Weights of a small GPT-style language model, trained from scratch on English Wikipedia: RMSNorm before each block, untied embeddings.
Each number is 128 + 24 x the weight over its row's rms, rounded and kept within 0 to 255. Layers, rows and columns count from 0. Numbers have three digits each. The size before them is the row's rms in percent of the matrix's.

# up: layer 4 MLP up, 2048x768, rms 0.0989, rows 2036-2047, columns 0-47
# down: layer 4 MLP down (transposed), 2048x768, rms 0.0976, rows 2036-2047, columns 0-47
# gate: layer 4 MLP gate, 2048x768, rms 0.0961, rows 2037-2047, columns 0-47
up2036 102:144149113135170127107142129124116129127127137160134093105097136068142135114128144150106178084114111093181058145071140115155137115185161095162127
down2036 109:131112118089130115071135155165164125141120098126123111140160094151079147096105129129151164113097098131148171107161145125120108177165153158119096
gate2037 096:161143104106120142165112122132111111113161158118144145138167107133112133147115080153166103114159142143134131123147155102114093145142169104126132
up2037 099:101100092176132125125114150164141123167138157115167122105107173145136110140132142126156084087145126131116144140117170114121121135094114145138129
down2037 100:113133153142126087119142134127089117110156089092164088110159132120134072147140135140147153081101063104063157153125134133132157111137112145130134
gate2038 087:156111084143085121115127131145114146114135160128090124112109134127084140207130098121166132166121094126158151131136117098179132129136123159137169
up2038 089:152135152131141096124119140100152112116161126100165175124144122087124131113119166122099133126127181118101107150114142150103158105112139132147121
down2038 093:140132119081101092114118119078139112096152151101113120102090091126131134108114127126123134119131101085131156158126092142165107126131125129104116
gate2039 089:135105117104097121137087103134166143169169116140152134149114136134166122183138144113139101117124139125157107115110135142116168169096095116160132
up2039 095:136127128141142098080153167178148140135107180124136143155140124136082135168120116182145123139101122161142110107140085131123117141125116119120135
down2039 100:142152145124149126100125144101117153144136132128129129131112173136134144138093153143129123123102099138098149115151108119166092051109077160085147
gate2040 089:123171099133171151141149151131109130143109118118117155168124150113104075144170122146128113129125118113140105098126100121168128117135125125152104
up2040 096:134147103139129169100134122143108133140083132125126137147135128132100086159140118172128103139126111110156100071139154149178112145125172149146114
down2040 098:124162150108136172174103146105148134102126124139149127136140127127092135148132162133125117151143118086120126140108103080122150114150121099107120
gate2041 095:141138142127094128132095102089103119074147102103153109111112130093146125125103155114126104129126118104134134115109144130121078118131123107151098
up2041 089:130175142074149162121117129118139093133107082157127097145120141083143129104099136142096068123098133156132089155119129123088110106137075100168112
down2041 097:131124112146113107108161124117183128100166130089144157173137089118111133117121155135086141142114100131145133126137146128114112087108161127109108
gate2042 109:112113141154151119105150146139110150171123143145148103110091149145122105115161105169112181154105085125169119128148176129123159141130106136185123
up2042 107:138139140131132133155151137118106071123148152131195160148097108086154142106143118047126099150097074115098120142132100097094135086089145105147118
down2042 107:133114144141120162108123148113168118135113120141135112126114113142110140143113096122115088128095152134080127181104087100114094098100126133113178
gate2043 091:097107134143129155117100182123098115128163114076140090091133128139154130179116130171127142113127093118155122130124166093151111131117143141172099
up2043 092:172135146106132095164128144094066157149112110142121120086178136111168133170120120152164114097104127134136100120141119157104109098134120123148122
down2043 095:086138144157132123134131126097179151137165090091141100145107106117101078140153128147104123068117150126133159092109127081130149130168192129123113
gate2044 104:141141162126116136130116127139119107101143133119127151167137129129133096139152085130130157137113115124120130144125106113117172106126113107144107
up2044 103:121086142117169106127169111058146104082088120125161112108111118162146141128144111118103124152137126184113133147146145119129097112176146164100134
down2044 097:158119162139091108156153146100127140132096149149108137159161106151144140109137127136138164143127115110091137156101153166120137102173152117160132
gate2045 100:165157097116085073122125173163084129073088135074134138113114124109125096138154136107085078150090118111140109136129113118086129142116163094161136
up2045 100:144091142124149126076122127129072121175117102121131116100132114162082144163162120183149131053099138148112117186122119143155103116102130137114148
down2045 108:119115113178123132137137108100128131113112153120132075154155135123169117158131169154131127156116142125121113186094136158098151108150103103104123
gate2046 091:085101155125096139124118118119129111126113128145139151125146133114130135098124098128121094165137119119110089132092114111110115120140131122137108
up2046 099:089117132108126140109090140103132131127151130106141156121176146089111126130150146123117118155151151130127141137130100185143154092079136131106098
down2046 093:157134116116111141148098103126137112121162088118129092147151126146109115126089089148151154174098121152110113139114119131160101149117120154130168
gate2047 096:119104169163188137159156140125166144114125069184109179148105116128122129171134101160140112145164139121110087100134140107086142136148104139135154
up2047 096:118132097113126093118110128106136144140123153145124151159142149156124141128119108120108098165177171103115114150123137091158108100155118139106166
down2047 094:108176149125087116094165112151097116135094107127158121087100151123116123128118111122160131142096147105155128138143141069114111148112143134103085